Each number is 500 + 40 x the weight over its row's rms, rounded and kept within 0 to 999. Layers, rows and columns count from 0. Numbers have three digits each. The size before them is the row's rms in percent of the matrix's.

# layer 4 attention key, 96x96, rms 0.115, rows 39-79, columns 0-95
091:486480510552528504504510616494585497564520503486488572535531556534467467446478481492503482539520472459487457469514534453448507495514484569529458523498488456487534445452536540475575494462541473509507473530450475513451539495412367478509540531503514504502381447480517508529495568490507529497
099:462434431515481488534521473418497557484501531537458552449545515456508431499458508496454504508502488504421530485537490404493461573511480466575491547551488499505543474470514521564479460469467490519460469542499557539466422507519489481427459424433507439526488521472567521575518534551529533485
092:523488453413556485489459510513472584517450478540481555494480528520500518455530482505470555488519476463456449520545513450510477481532509566475572560457552463544513493545513492487511546492532477502518417409435530486573499551434508399482480461437530484533565423500514445509488543547484496507
084:434558527539542494478497548483455475455532542453416483494511503518482513450583519487543404432468489495484428454568523486528539467526486504464478524543551502451486492508539512549550418503495564464570526505450482498455540504534533474507539531567498522473498448492526521415438421462468539498
094:500519517498511471529549495483457510476525515448553549521435566466473457513510454503554547468431584511488519491513529552574485451477533467475397497524463503589449508497459471457566515475525499520440519497529497415473538513484447567484488529559420461447517540528479494417546481531441513491
091:510524510520488457501492533508549432454497434523504476551432490553498556455557445560514521526425526494522452529430552438462448543446527518447583527451474483494529495525480518429493511528538477551479551450511588517525526515453465508493481543486490415538456460474563496546518468542502520421
087:543532509471490486552529505484447570513506589471530504522431544432535509442443464584476562521520486413413529515492506454558487476554502499474431498398527545464507433461501493446435496458524491475553520524459492477571531543507519478531477514534574507541508524455497528518468541511490502464
089:521465493485576519464503484544451470445494560524477553432444478556475574497513510539485456520465478508503516476494539556543555470454547594492484512385476495509490472490503513450459459494474450501457494510506450491487452476529559568477483434491535575493567486436518504544521431600481510505
103:440476533512566504458536498488493466515455534517425527481506480491541497472553503537472537485531517493439557541519484540502517477515498534418567486482574475576508545506522498521554558461463473533486507472466596523507553424534461505540467531469502557429438402482490529585568470505488502560
093:482485469514543482525461496508500536509526414484540509458417479460485460520507546536557458502510508522440526456420499540388454501509435504529470512479494539519481484458452544518433519495504506508482472518449433563525534511501546562469382538532587485528569565465513470477541452514524459521
095:473528532429579422516509512524427556439494448510550511506457490478493528513478505484450560482547495452503442491470538475511519477487527491509519482468516466452498513481510461440545453501500521460470427432503606542484429617511559515463550592492492500530560503528444532455459480514509504532
093:526526507517545413502454505529487513498493557496474527435433555479565521481568423520539481467447581506441490478420537551492490539491511513459586515486547548490509519483536533447573523547485421456560566440439487481499484515523504440511489514502541492515441491551547483532476457530450494451
089:455483490505491564491469529456473477490502477464431465417588541575485444552489456461558529539512562570530482505515472468430478511510474531515502469535443441484497534558457470532528538464508498524422499479533487572444487432585600490540524450541542538526486490522488520506513496499562517469
099:517488491505553464450544508536490548433481423481475602520515466537433517512443548480463527465529445433537481466469449443493478544486510504473495490479489439530504500468531479486526402511550546519539562592573539522486520548493464527564500478510432543433547493461487420516479532505511471538
095:574548471473535471483497532559546482463497463569500471457555485590520470508510428517510473516520515474491511518488483540484517448484477457512535463574459523525498515545545467458577476556523468442469465447491434449542511482506493600494448430531518537533505449449592573526455471458531476535
088:525566551511464521446550428425511474477517465535423513502542507518540427541479497511496479504530441513495464532491502413462492465448467475553545457518429523571470519528453473543524532481444473479421450472559441520445565574572483501481490499483534471482547545469529480538547544501451527518
091:530553540485490487417474460529525553516476425581513506514551496486514538485515528501545498475522461450490485455453477487523514544494629455408511506470518539519504496608533507466490554519500443500461564460428487488448454497466474527515493525551509524549564423482538458525455455468448511508
088:504520452475489531448596491486591433463478488524509493453579481545454478511532521496534485508593413456488493487505509522530502475567530513549568510478457546495496464507535486491523428494528507519499540523486528535467524447448423500481573567452446465479446523439452539472582554471490517479
089:512459519507497538492454488479408463500462475529519462496571550498514461536480505472526518468538450585556570488557486522481458500495461490492435459536497416483498569474535457559493459506576545497460492487558526526440497483593446563521507481501393523473450504469507545463567501440485495475
098:430542507457445545510557559491501495551510444462528577448482553462514423536514456509472462505574526449534572490600477477519507474511438482472420485482455470477498484489478483493524478489502569546473544479538483506453535482544406481543487488567531434451478489498484545523511519595502476513
085:488558501498523477478391549444493472424503512550507466475502597523502507541547581453502476534450469502524599526491409475510461482534474479461476533492509465574496472500514494454493531486456551440458478459512471537477454512559473534555487457536466511535448516487509492505612497509522493423
083:522542437541501556590384532548509478545521563489437449512492502532447529494536484505479517502498500533498527456419465491479561485465532434502542457565534473534487520522603506504530492446523540506554514538492573430549510469492440466525553466483436553469457511475523473443489483500509541485
094:506478491605554539514517513423494499443525488481456446491498495519509476455513521494511410514544507490512478428466466494510537516497470505396527508438497553540467483469522488470517474528446519454538611506472401504532495509511507446539576508465522483528576452434478517444535546535530570481
094:507489444544513486518505534491482488481504497509463410582512499508499454559441460520501583558511480561456570469522469503532577472476499489581433525526453564507499576448464542524482425487531569545513553505501546490448497494521520489516509460456545496406425528529432508509485542475476480451
091:485587532586577455497470547546496532476486461488492524460522479558486472492525482437456515517494530555531500564518472498529549463529497498473476536509537502500486553470475542520510546389486546450547547436463491471510573452456548515478447444488496436541485475456491491411481429530544435465
078:496499498486586470518454508522459525477516483444505436451529512504523551476484388484500512531533499566451504455491502440511490508487552474484545460502472473514541489520529420507516440584526440493510452392478582571542492563508442462541554539475525528486503473464545482484506548547533575528
096:538556499542524434496414470506537436618479454452452474462554475514489474518471446486533484468493481514483449500446536507493572457556523487477536526529493535521478487505449428477536539616539562485479418466504472451541548516541500485514548484518467506438545496511540584508523497489527477530
188:456424477456446552578515498499533588497557489503480469509508481508540503478475490545456499493529520519518521514494500459514457504465504457511441503493477473457522519415502521476513432369504501482573534614518483544456493479494460471487518479464576529490453529505564453501474548580519558432
080:455412521467557592498488532484559489511505495559525540422545491525450504473461469491526459487533496501450458422499499503445543534520511504440539509573433513503534443522572493493504595472473542524529465508525458433498425455583498500477483540492441457485566443458512474495507512525547529491
091:472500482483542555498610555523439491461509499466519428525496542515509489458519440501591574489481509462515495581423485532520538525507501506434467489436499553484460512554533469472445485545469460420491508503517425469556561537573506479447479507482487560467543506510501437459523476491526433527
099:460484558438486547489481517559477469473472503546520534585586430519477494528513573506548537513478466469506499527503481444593482474508519522486442534519448580492551515533466543452526516500525530486441522531582494509489499486510441389428499432494470547511513454509499527558467505534462431468
078:524460439509429522545538519495547533479594467433447510547475554530484504451485482530525512400428527499530459474509542438472535528463557482475542503522483488435544527484470483485583454518568530463561546501466476468477558482481483478460526461458511549479457464519514486417533461508441569473
075:508512555536527459499476535488569485498459539554465563469523487497535464485563534472511516550474482503540423555470456502558498489494465601524507511522434586555498488518596441486518534519428505514423484521476551471551482468552514423491492509499554460519474499468527474578550465522571449497
085:513518488508493498401559448477522432455485495446527509484522518565497487478483558565504560525528516547558489509452524482522511532558444456471430479472537479474487545502540531474488456480491512483464530495524510573546627501568500537426468479567443532526466524446533527550445446458474546529
079:490462453515469522558544472473568516475581428467449575448453527536493540450482502515468476485442416489457456461573521484507510487510473499421527460572487459495518532408516514525524480550495560544594500506519478475553481472488472534567530518456449463480540465533448464497508466434484477479
102:526515507538460404456553434539539578503493500512511429449516498435445514455502502478484550462521526532491565498526536562515478513499493442506378498536561467563462477550472497480453522559427493496529541518549422471485496479488550486516480532424466510502495539525431503507475455510460507571
082:529491529422540495440502497568485491562457555492526450475548436486525520499528481506489511537620563464518500486448416557526518498548519516542529498567541531540485426533549493529499564540455468539474527517507462532524455463527438503539504491503501542413516529454545445474508554453535445542
090:500527526573452509472483528511510453440536551429393515522464510506492454498539549505527500499419503463536451543446480538501500488507507507474510532479538490491484500469570511465530531502527473460554559496440443486582589534466485429437484447508520549473434453528571443449500550443522503537
088:480470529482595459416459503536531465567481534555509480440613508454486504507526463492509522537501514460481524483484536432543520499475522545479480456518441545515532438495452450501442547513524489563453467439464566491448477474548509455490505533455509476596571505463492463485491472572544541485
087:497495554475522467478484534493498525499472482523550488499495553466519466486461495490460500487588510537555516491434481516488495522549490491514460499490537434502498541539467452578482464473421509492415499528580447540389469441557552594527451522560530479511563583444530534553508497550461509521
086:480483531427503470453444478524519521548489461541594419463566494502532540500479516516515469556583486514475585480444538527502445515478502472536468451540519490507472489585455489534488494441502499515507468449595581514472419507542513534513470575504470447549537587492482538492507462540493501497
# layer 4 attention query, 96x96, rms 0.117, rows 40-79, columns 0-95
093:492475530465443461475531611515500497510513519452545560561504504524497553506553534498529530426542536547508453495550529469544486431488466493495518468466501517378538456488491550460432476542541533555471463445483494533546389491469455494478497567478513564475521511505420496497549497515501450495
090:532476473468507504502614484572525435496518548535506490435464489560545447502476550492546479478492501533522425429600539490479450520450464524524513494570553528462481472412517454476468484518476532506514498550433513514513468489490430532449494480533422511506527511619466518481517509456484512506
079:492505527475520504510452528493528424533498434520512499558481494529474478545537495498504484483487494523546513601454519435416491501503484483497466483517487501521485530548476541515541476442477510519424541456481474439464427556468577447428533429482537555522494461473540429417600540538488555463
093:519488510496478402484478473402553565497482466535496464470514520506519532505509473451465453517532476498525436562470489551453558501523492520486504488489503501474574475490504447463452443522469462485580551511526489500514507514511539507568430502559562530501538489459541481620446513616541506450
091:521482493472486544473520501487487599483521514556484475520419454461499441564421425495452511491549519517581544467547531504517511465509594564494484512500440540488505494483536453551553473551562543461531512511510495439472540459531518426531481545544496553424518483556481458441476488435498487531
081:496468527492487565504418483548464459504510519488544440560556492519408526494547512506499467481413498446504492516585518444458533497512502509475511432532540497500513479494531343482504458484552477553544514548518446589480504523476454458451527513529458485500485519494457562561499529477454505518
086:515499547528524514518519575462455463506504529485530579544520476529522538532446517468569518488498469506563526435491480462451395518552481458462502436560458491500469504541464525469498526537493415522543476505457543424461613476526471449479465521564576414508509512506535510483471495548502471468
101:506551492454504428506425560466525481489509510458509497493403498467516475552467587483530476521531432535572461538440538483465489521524546495576535573562449536483452472433484452445536533471478486529490478502463463459506551552491534554481506465518405471430519529487447474490518532499440502527
091:542520533467495510460498471512506534523526491534463532528479498520495453476491501423530418494456457532473533586497497464555438549515512468516542439467508504513467462567532475477466500549490572493465498575588557479527502487475391457570473511511464451466410525486592542551484435509515516512
089:522460481463529591527481406501504459574512516546546467501535554526533474489521505473541459518548421471535474494527532489489595461484498451428402404522484555507494477537490530527478570501506488507510523561456526492471563429490528517499526518427488502550587490521524473470529459451510503497
090:543538505599442499529480550526545585534523507517595496557399517445448533514529517475489480516515523461571411513531517463461453444558553475553510543442514420490449453505526479517452435504528601485520526483495515522489473470524489508507520457511501532465466516506456473471516513539495468463
081:541546472520468517487486470482602449431480509472496506409518489542529491559485440519545489445518497583515483464529545512481472471511458460478503568461509535529493565558400534504534515511485517491460497510529476466570524506492472470465539501502511625503477497498568440474508472448449403484
098:480493474583531504519526466496579502486510389494468549540530556514542571450446425473498473507500508458479512521369507532470500521448524505504490470529452499547516442495537500507517514490548486492481490562429467458488469529506520504477536554496510435498502566608541566426464497460491478502
089:428503425534490573518529518520461583540426486575513562485457525456553535489510513455501470493444489521490499531503459505533435563468562439523542574505549524438467521518409460503507467501483567529461421553473497473493526434525520455485527510499502428477520523517495492545570550527474492484
086:483480493446515510457414465550545541506455505520548501581484538516497495450491513450529490508514447564519518462472469507565532574529387496503462512542505503496514508450558532488489523516461504511518469474469521445605480435579489463534464485448605549472482518547507452458517419470499477500
092:495484475607458465499535520504508509486492501438494507557451518456508560555495451485446565517451517495517465502538476503555562514497541488568484525564491444507488554395543491477436477479509517519491499478449526507492452438425511431499454548500429455548560542552553565460461492496512562480
088:456546402495497435475483532525502504463499549446480466486523526490489534484497466516534602491560477441503539548531459505521478584426504563499511465515418519505480541498589482532495471514445520491518484505491520449472547509466585510497444431553545441578494473521499490492561504423514529556
089:431552516417435488539548496392566473461488456483529498426551450503547476539502447520483507518497419460493542538444471525470519481452536472513550497576536516470454507539542503494529514436491504504491530512576532527549485508485525524464538511502532512489616478511432453501483510555477431497
093:531465487536493444480446484460537500460488529569524477442425510553506554513526500507504473485495528492438409543486477490486525506487539453432551496479443494490498502479520442435556531445492480517573505499479460509487407549559551439465427559437499600533458525444475443492531527549508495519
085:479523491563509517577611515488535392466463539498478567520478438550523521503544492466503478550520469512469428482552523502551470491552562551526498443516431484460445476484575492487485442504482486540535514548512479509519482549468539511454539436468511500469481468504445528606437492534463483506
084:486513436485480522482584465534496521546493427447475462494549520421484480537414571501454430530505504507501508475450517515430480490531542479549494532446558547442522510544457471571588494501523573496487507483579468503443436555493589549476527454549515494515517495540456530487506486539499495520
093:528548497490504451518469461575464461464512443491433556481502461515469578531480531482518503483434506426507497519451513474482485488547539552501450450591528497501492516558544507601449479433513525533507405509451511456531467545491504475484476435503533588536416482478514531433516522502455507546
088:463544481483506507536505463545477559535512479476490524458599505524449549455482460509520448469467577406556532448507438471429496474544547481507577466432566502495546506501484480428547487556451474456473536494468502494478517463426481509523499479538475570568501517490444417540461469489493528526
093:544486473412549472490620446485514439427479506502538611442432530537508538525508514466496535507381509546487551447451503483514485489547502490531523508473474499522525459512453466477514452549444522479498536565494496517457462523469549513516516497520471529429482499459515452505555513498451579506
064:440526486538465531522534474517508551421483438481469480508536412522481473481495576471514441533443534563495416490507504455440525520506517500474526507546426444481470446476489469522523473503594530509461497521470561542456484456473463456481483460583567500460464502514548447437569557547497467497
108:510542497405512499470440512521492508557468506537469562469534508559500541538518454475580411502496473513463492480521498513440515476484503516451498478532529514480533495523552469452466548533450442526430477468508515514558424509495532508420524558529438520425612468561553506523479462543504528569
095:497433413561458513530531436466540540552534456495550471430496491453472474540460451527471508523584482507526499481540506483505510549513464462557444444471433427522467522478444484531432491480499530556499485502524471489464480455542551552500561529523473505510470597493485429468579537449539498465
080:515494568525497439459552483495479471523518537545430561460591523522482458525511462507527532511490532521558547472463486514534481507527417491497475435560440518496482478567467530486520515486435498480477463449483468490636486533536509552502479504492420509477403478489502540437589469504526524469
097:436484441537426488541542507524504542456531463506396495545442509510452543480509436503518526476462473487538432515515503451501453485487522486502533558467483496504509528458479512488561473526511587477533529546434497480490561539446450398455500407514578540448468492500583494504539516504507555472
087:530478461486472482510485481508502566603514483520580453436441531417485526508503463468504505550568478550496530504537479532485526552460465472528510495429469426489474486450502476517421518472467510522529465480524502480566429460532585559473504583462456439546555560520459443525471481502508535517
180:471442468553452519514549449499542489488586455473493459506528465507504437511498493561434568489519463485572499536511525468547506531509480466541468494486473493530494536449441518534479419460520572474459490529476483472418516443488516517538559419521497489501393536454490465470589554470555527459
083:468499541519531469533461514494547487487447518487440479493573463524504496441496589479461575456476552517527523502398463471439407511547534498506552490531501576521518468470495558486591519538465499439451553555502455534520529503457438500519451442518513514500438512500528584488492497570495507466
087:502511478467479616506435554511490544470494505526514542551337484480468460465581539510515488486470513527474446487565484463437552510500520474524451558508503541495518509479555515483480507490503451542500469501434494461438480555503510425513495508468588529513530508578451484509516518478542514562
081:487498507506452516475519504509507543618492434518469497459597480428538433526488445488499496480555518537509585472523532458504458507471518503531515513449457499533473507524497505496518585503454552450473452417564468480511413490568481611518547498450469507460417493504489512507524505547523498495
094:482564532462510527447469571527492554476462485569527552449433504525517550448496527517519537527526506519433494470530488516525511486533476537482520495431434451515456488598585487524523540479468465549585511443516527488485461569535524516539440498464602503499493508411446517487488543532457470469
082:535501524416487526468544515520456472485473496509459550470495475585555515431480515514572466482466466467593485520495470472563550467565461470471497512591499514488452525580583513549546521500494454492571521492443523494447548489441547409481453508514526482528543465472464502514518559501532447516
090:465500440518358528548475522475525609562478480497488490538543482523517475497470460473561528458459502521568481514503483468478495559483526444490458555493513534426454572500509515459544507506518512475421519543563474469488473560461457471460499568411542533450497567490534498479493537485508495487
088:518475559506612507511510483503476396405525507490446511511540488516509479482511618575453524545495462490468532476460484523523519472517466507481501452579465557557480464511454494487520448473457454463528550527510574527574509485474498522569435446532577502472506500480492564471490501474512491462
088:593530475464546532444520517498481463469495532488504562463317509530451469469535530510442470508509525430475474499482477530492510487545537561530535504489523463529513502526539500546469491504487510583569548504440458469480531486435547465515485501584430531520518505493428526501502493523473514547
086:557517526477602475455487501504495397495520503543457555456447521469508556506511567484424416553459478469437504498457480524491531472503467510483481488536489429562481441523522498563455497448439462543605482482474506470565518517508578482554501457530529487531567468497484527523472513493479474546
# layer 4 attention value, 96x96, rms 0.0983, rows 32-63, columns 0-95
107:449495462511525389463488539464523536502504508442516525513527451507503490435543551508458510494524550516489450529441520518490503471516472477487532462450511553560534460514476548466543442463418482543482597534401521554489403538573485488542442484505465473523489525524509482492505526404479478555
112:467444499531479528473496493527554430517521490492514536548494489510462542489490507467494538453486465439502486513559557557539493544505492561539471496428512458515454474470514547524490488461537454454461462446578433489550434520471563409504574567581546540499516502457551604492506503445526465523
117:509482431481486497507603567525486512577471454438530479500504462508511491469510531463467491539522573532514497518546467480565511505423443400526482524513548510525516433505476476486563477491410524529462546521442559515481510435423521513436553479448492446477512513485559480546542472519441544489
125:506485588417444507512474507562493492552498581449500492521480494447536530475511534488565592464503530549556460514490507490512494576464531502475492469521533498441426506451546513506417505528487575541519575495405465555499562500468530531542525479464463527471530494482475436522474526448482437481
127:470478502440494526465582466502575494504506504648455456436514485502511536497515477503501526390512513493519628541446518534566570457540502439491515495535477463490490517503545550524535535459500495442512551494508498493506473436506492501550448495544463493478453516523448485441495471477548467518
137:563467470480488546487467534479456461490502462498493447550549495518515608436554457482510480501506413457569549581502555494531456550437474565499505509511446504476469500517561438481449485504512513507435514489556500564449592418482577517518486499504450450500481538441471465470522516511498496489
123:527523439493558508461465504547483508494478560474563512479474536548465515476561520581485472481495496505515514534448530487487369471542473567502497520474505533566559539512475477481503502468520538541577489511520416488503423535503444518472491513397384499578520493452522470497505506453531472496
104:490455526562471504542547497477491502544511493427494441593547483513455482530524459475445570553503403485574490512484538524559512499428526489482498447399456562419518515524502520486460525481491527541477462450504500451495554456478502534527577516479492473442467487570553509582480498502483521467
131:488513486508508508534549488539363508480525484440527504542470477434489513497519431472452468470487545548543467525540553482576440522491466504472538470562501455504562471496515449538470514506506452520484458494473574474517497454413509539501522476536541505599510509571458418421522475547526471478
101:542509467479458448430457502549559490503564529528442516496552478522525417436550543479505490503542573531554457442474475534460503456508507433589446496449546487492487471496497550508513505521540454501461486457378518445498510540501488530514523484540403478474521490490447450469512516432452516528
135:534536409496500478436465382523533493497512539467463466468505535484451513526480586446547535383483491453527458505464469462364483480512466530521515545542532490497573518511535525439485485510495519581532525512472521508495449494562523551469514473518477506465453511495462464450510513545523476515
134:532487487480488503514505487529487474463528436416499537429528503423536474521543415549497438413486492515472557531483529493518442467607540581457547480556551483509502497504453457545488524533485471457504482498504501459460512468441454482465412480539480482538511485494561499417522524568566473510
124:544482510515498438501543555443467562483525548501486523478528521468430529501527431494493542547498561531531449500443427521504460407464511449512536447508507532498458462498464438568526473509458484534466518535482600423542492526478479445513439427577474547505514494537515598494476517497525472513
128:395437553487477556484543513416434536514481509608533489521472463449463529534507553461471528483467504492502508531507439517501546472547573464473501524517509462515542429522482468522487520445541510500521558496563485492519538506461474468455565507536607484561498542542484564435487468467511542524
111:516491494550477555477484482497477508511454530489476512495492517547508442467505482498497493500484435537512523537600450529528547573540552399489441563550515551538440442538495510471534506500422518480520504544573533471454510484483520490426597428474499465557508560485497484472458457599462497490
114:522482494462537557511495538436471487504493474450547520566487445459522527467506468461539525470565506499494564419544550516518551627480499455528515488468469429491494478467492520468455501509598523533467463456500471502444502512485594401529459538445461427452537525506518480503446515505510528515
137:520467526567534501558462469392519477545472474470485556510545521507491431458532535453480469527483475556582416476520492497585441625512557559481515452499446476539517484508458511574481480511518462523498482487496517434451545549546479537469573474495503422517503509521466479471502498486495514502
126:594538433422445520522523537502475444529494504512508514523490421549529473495502364476500512497489500528441496552499506508503493420492471534450505499486475477534481523509487463482562473492460499504484473512494472472517451458551430400513604535577512554577486503550502558515485492480556493501
109:462510531460499497460582495493528519465583497576426502457487517547512421494494488478454503508492499461457417475455520475511554389474505470514506469499499470487568484467541487398495512442455458459580534533501535523581568479500485490515529472550477524505438426459498545541553502474511494494
119:572503504555535433537523443450528449492530514504522516517475526487587501471494476501512579517464539601559443421497531556448491576493468479534484439448468433442475480503470497522475494510486540445499517463494521477461505529508455491512566434496516495457490492508613443517483484498533409500
133:511474448521527510472513540478429477425489554423494536465446460532507522476535532528452493527492500560489523450595526512445433470489523563513505472409507469507501504481539440515424522535526464430547488513482501489466483494514563376473450470485488474515496528592528536476521516504502584537
119:482525578498547456462523536505515449577513471511489482523506466538598514502514480535524524483516507515513528525446564476598398462543514511438527481427489509521544530471479581467532487505558483463533487506451536543486466508465450581500441438451488584485516482420476488549513518454486479468
114:454542480469560518427486488446456504402523508520536485460483491486571513474446511490458500458558523593456596510490529463550571502503540465509502493519458406541537444496559508496538454486389514490513532512454518496469458538489518476522421480568487487512474479494521492530567503535509518559
109:488520493492458541520472555428510518461467567583453523521515485467498499470544523536532506519491493468537517589503452516407539447530484446482495525500510541479489518546537487529467483505523538419539441485567472435459533564589507445493517481450456474457520521505604561435434498515525466512
116:515477526556518496435437446525528532537484461457471540485516544557538463414504550511545505476469553487488404524504542488531467570533526551494508518476503549486528496484466526522546489517492526495531515531464487549483550537482500578455503492421434460523495513367484419574541498518473542444
117:495490506593535548499557512508559543527496424535451473522533502523546455493524443468497462385472474502494513561557523506531553453531542497493510495521494497493463480497473548530520465528433472504446472464563443465463544471444482525444496510447555493430472491606518573521476564553516460482
120:535475533531480494500461482544511458536483503462502534541465482452472586528489511543533513527473589469497495448457522481548474557523560437475474491410551541482393571520453585515514484540474435539529491471554484470546556505493429492491524554503496587500515481511440476463538496458500430478
122:567519524558454499467515500492491427506509515478525495501504484517526549489423513511459517538538534518525481471433458494374587452482477422509497497566548453478447541500516503515469531544536504511483645515473520562548464461544455519548445477515487526497548491513415466463485491454498516499
116:448431444460550468470523531558477477518513520504515511488469517573418503420510457566482492515520502544548514549542575442466473429490491472577503514545562553486482488555506476474515538539524476458505455466487497476587458490564454441549453540561516514444525531548509454525425520474472481500
114:608544524436514490566552476470441538407493568557538471513461460526520489518515505518483458448491432465488539496541513467559525453502429559481486522557510487524525433459552471526493451505480530477482475478479496437509476550507434480458498476553495531599481474438458522504549542556546492522
107:547540494510505527554452538473401483471495449509497519534483505480526493553522385489537474531522508515521462504458462516407597527540516470442480520563487451505428494498533492492543504532613518518456514506525514523498535492516440514578446576514503488444543507567466486422456481499517494479
111:533456490497515538506471522551468485490485546555533558441514496488518525456499509478482530449501485546499465498604507553477495534426519387538475530551484478489465553506529532562458511457419502409440470526553500548442556510481537526422424513468532501560489494462438534489556512520533541514
# layer 4 attention output (transposed), 96x96, rms 0.0969, rows 32-63, columns 0-95
101:467487434503548520517507461463466540529493555505458488491549438502596502467528472501524448530442410544522557546526499593484499472387508434452495522528459546501559504476562470517513490581491458475525488523501452474478505503440492533512502510493513469501516522517512456524426561466492613477
111:474491473496458482491475530494605566527461462503519436504519556490464584488538525517550481481519461523486477459489528474552551445508473563554519530460409540519484516483502512551465468552493513492500508432500499498462469568520480444591472576524465503479409536534422567484528492453458447530
120:460447467550518519541487483483482525512539522515492483507524445498440455505492483441547575445483476472505525606556514508498430488386467494508489435592515558488481498481528482419509516472470481521524546489476470438542499470434606497454512538529488477517459505491579491515481467496539564560
116:453485493445499492518466553594431542466480529556514507452532452537514478498517564479449491469532485530475530551527456440475495541549495529511484520432527460483504492517501472485468559553438519557513509493442515497468506538402536524481441528465473458507539473395415485587536554562536500505
126:618544420474494540479442469533567492497492472554476537455551489514524509466432463496509534445537504459580532461510490531506512514515527554543500499402533480448496465454525455566499548541484485475496499467510535481508584500469457543534469423479552570506487519528444485464451482424479469530
129:526503488456477532536471509526479561494529392508561530622504484498505523455511568500538456450522580450426504548594497483461480555470496558453499539453486509474480458531494478495451508551502490505536543476514487559466543485467516442480438471442475514455508553434494528485488450501539471574
116:419505469483552549484485497492453465538508515474510601514515519474520567515542563525501420483455564550504515443517519498471543570574491463376491495585513555519529551486506491523464476492507490465500400518495428513480469491540502522545498461508505480541481469483492430486549415474475523495
098:499490497532533491564440612473578517489543504521468483535507470499468491568532562483525500502455533475448534557481514441501413490438571477469512525468512471519494482510509443475488472541532556512507551429490491493481451413494518466509466520477439483421514568437474553587442499546536496495
121:527489365518492462578560521545480557488448480468495549547490476450518455510505479526539475461469524388481506570564498439504423539428510497525507558493539510532542526495464501489521542495527490498509504445490475502547454447486517496474525497544522454488511598499429490536551458522466456453
097:543553405462477509557510465477514530464512522542527483458596484481496485474546496495492508506481467583526527525550509526544530466520623423550495510507458494473495525474534472460444397477504433527462483488487527522490492461457486498492500547437511495546503488460475485566426505570422565507
130:578517422465471500527461430492500520521513488503510502494499477458538495553448506585515467525469478516565455433543450497462549578471523506519487465541485518464598532521547480476506499489461523468458421565552477457459527537510461521490483475504464444546591516439473493497447484547470600532
139:480539460502515518489569427482497504528469463439452570480522493460508468475480466573482501528453553476497501454538532425538481486570487544480591539489550491486499476457527536523481540501489467454519530507516504519505491535488437491534528482545526503548519664482478416480566445452462450472
117:478508491583574472450555527506452567466457550460532432553503489563463477509473466459535488534465515526474507516508556473583495432520541432494507479562484532487413434482514504531535506507470541462545539567467509511500538465475458529446460439544537479482569502520452511508477521480459565418
126:489484501473476474423463511553494509538470497510540445462532534512436567445450531440500524465534445437555530471424492532499452466467509525547463470460560485529483469554434534548566503511544544560494519531495471513583530537559453512458498458559494494499475565617477502437502473480515500465
109:518508573515472571415441460508480482511518534453503481556508499497422444482478483427492469515520484446561536511485447499534506535495459510482489460478507482520404478545555586466538534504510540513490572542526493519512503517522529539456488529495490514566358480475571450439553450513497522512
105:493479399470456517522476573545548457482510432477526536532475510482490552484528509478443560421534476569399488518542453500423458515482468491500495557438490500528527533529484481538504454518506540487439575460434500502463504519483569463537581585504474498527477569487532486498487561483486463495
125:484587480584428469512487523490515485493509513475514507548500588487498534440491507454423414540431471450458508564478484440521480508512522470452502550475506475525487472511492537505560448538573529505526509466491456553456470460430545471436585533509443501505474585477507483567528501547523544509
118:478529485519550490499560467455488527589557516454482455537451514589506526489541463468524462423461504527533452421540556519557509474531460487464454478472524526461427469455580523518530570466506469448503517459525466527484492529576463524499493459564551499465485462526531565480512470490551428439
111:601494497478508429556570512474545543469437527575479457462530519536471484498523449560537494455511529456548464516438559537474505443477530485526521526476492528488507491441520426471460438463445478531517482475540509512587472506504399513519479447493538506520561503484434523573426508470496544496
114:562496465529533451527572556540586540468500563483513467531531497538476470477549520557448457547546428449452468460535529450496463480523475442520475500502477448524504481457493445509522453526490498473452507463506479532450538480402587514558495516493448503545501552445495440599494516557462493492
130:446465491518476485463521504519435569476409496404485435453487491499480539534527558572498556450455520495454534478481491584537543542436485401484492544515457523580488547491512523530477426485537501495530531491515483564476489450515533456595542504511475508535519570515539473480511512512500444479
115:530489480527527480554496474469521448468510538524402555482573508553549526442511553509521465469508522515463534592514522472475454485543461522462545529471518536465557544449484508561450533539551470531484477508515505506542439498398424493538536439437523493412485453450494448555484491469557484502
110:527450432504479475505616481481527521498501498540479446517490504524567467452464444552452518451550509454565523561492462559475478474405451475494524508438547521545568516500542435536483471543461489478504536496523522449472506488438483555542498506493546504563549527589541441444501496456454500517
102:502550576469522523356458535506484457508524515470493456491488524564454506475495492422477493533504506534531490432510511544496541520551571498473470478525478487552441487584518526549514523476490454503517528544527482505488602516583500455541478415485409492545469493527546495438489490500502491436
108:529522533479447572576501475440494474477444509540478568489535541482516528426513556516473439525489541473506547563516512468463480520550423482481549517513455515553535494476477516440478468480507509516497476535489441504488434548417526490497507548403481453543465506415474457545502471542563589541
111:488592507513511574491459480458576468523500443506453453476538552573540428474475390448478543519484493438560524466530461406537457487422485568495590553479510521516475525496476520492525563547481519503470536528556492502450493499494472483495487499529484526515468575487500492480504484445528464551
115:456507531527524461458429546463518474517482497509524542430483434448476501486556537448516501534542465546468475495535508463601517539586447477543546505484535494497452491483485562524490538550540499532544489550415438504438483474515463514484461559517530528438515381439468473503569538530505486493
113:533496509468535479500489452552439464456532535477586549470538421505498483529477511511523546542538462494513460455534540555527514509554517432528409426498470436425464481544508507467466485558448483515499488506444542498511480552466489516492470486530563531465601422480488508465489595570515518505
107:473446496509569533479464519505499513472455522438563566452488469503574556499543484567520549532446511517541500516551500443527590545447550462484496507519465533537455567448532500502461483454490445507516456469426524495567485454578470477513416505484516467550462484521537534470420507509460436527
110:500530505488474462449599455501453525490541511503501454627452510587504464443504456483526478449483591506544501465462487465506474514550512551534464484520620549494479486506486528536549529496513485497501465423523497503462453550506470495506528429513507492570506451540493508436557509449467443483
099:472549492473548580498522475539466383506522472470549552512414496525480465497523476438489516524559460495456446420539487510498473513601496507485455476496516413452440489576518565495532531522495490523509521521485547547493527508543455478440509490503558518491515479559563551481504525566494465425
104:516454457482466491493472453538437467515447452520458447471499518548468457506497469497471492524578582465531500480557527471533553482433489492555485559461466471594493470491480520466503480512504572519495563511494493550502550504450579460513526516473460567541435465540455536441599508452498489581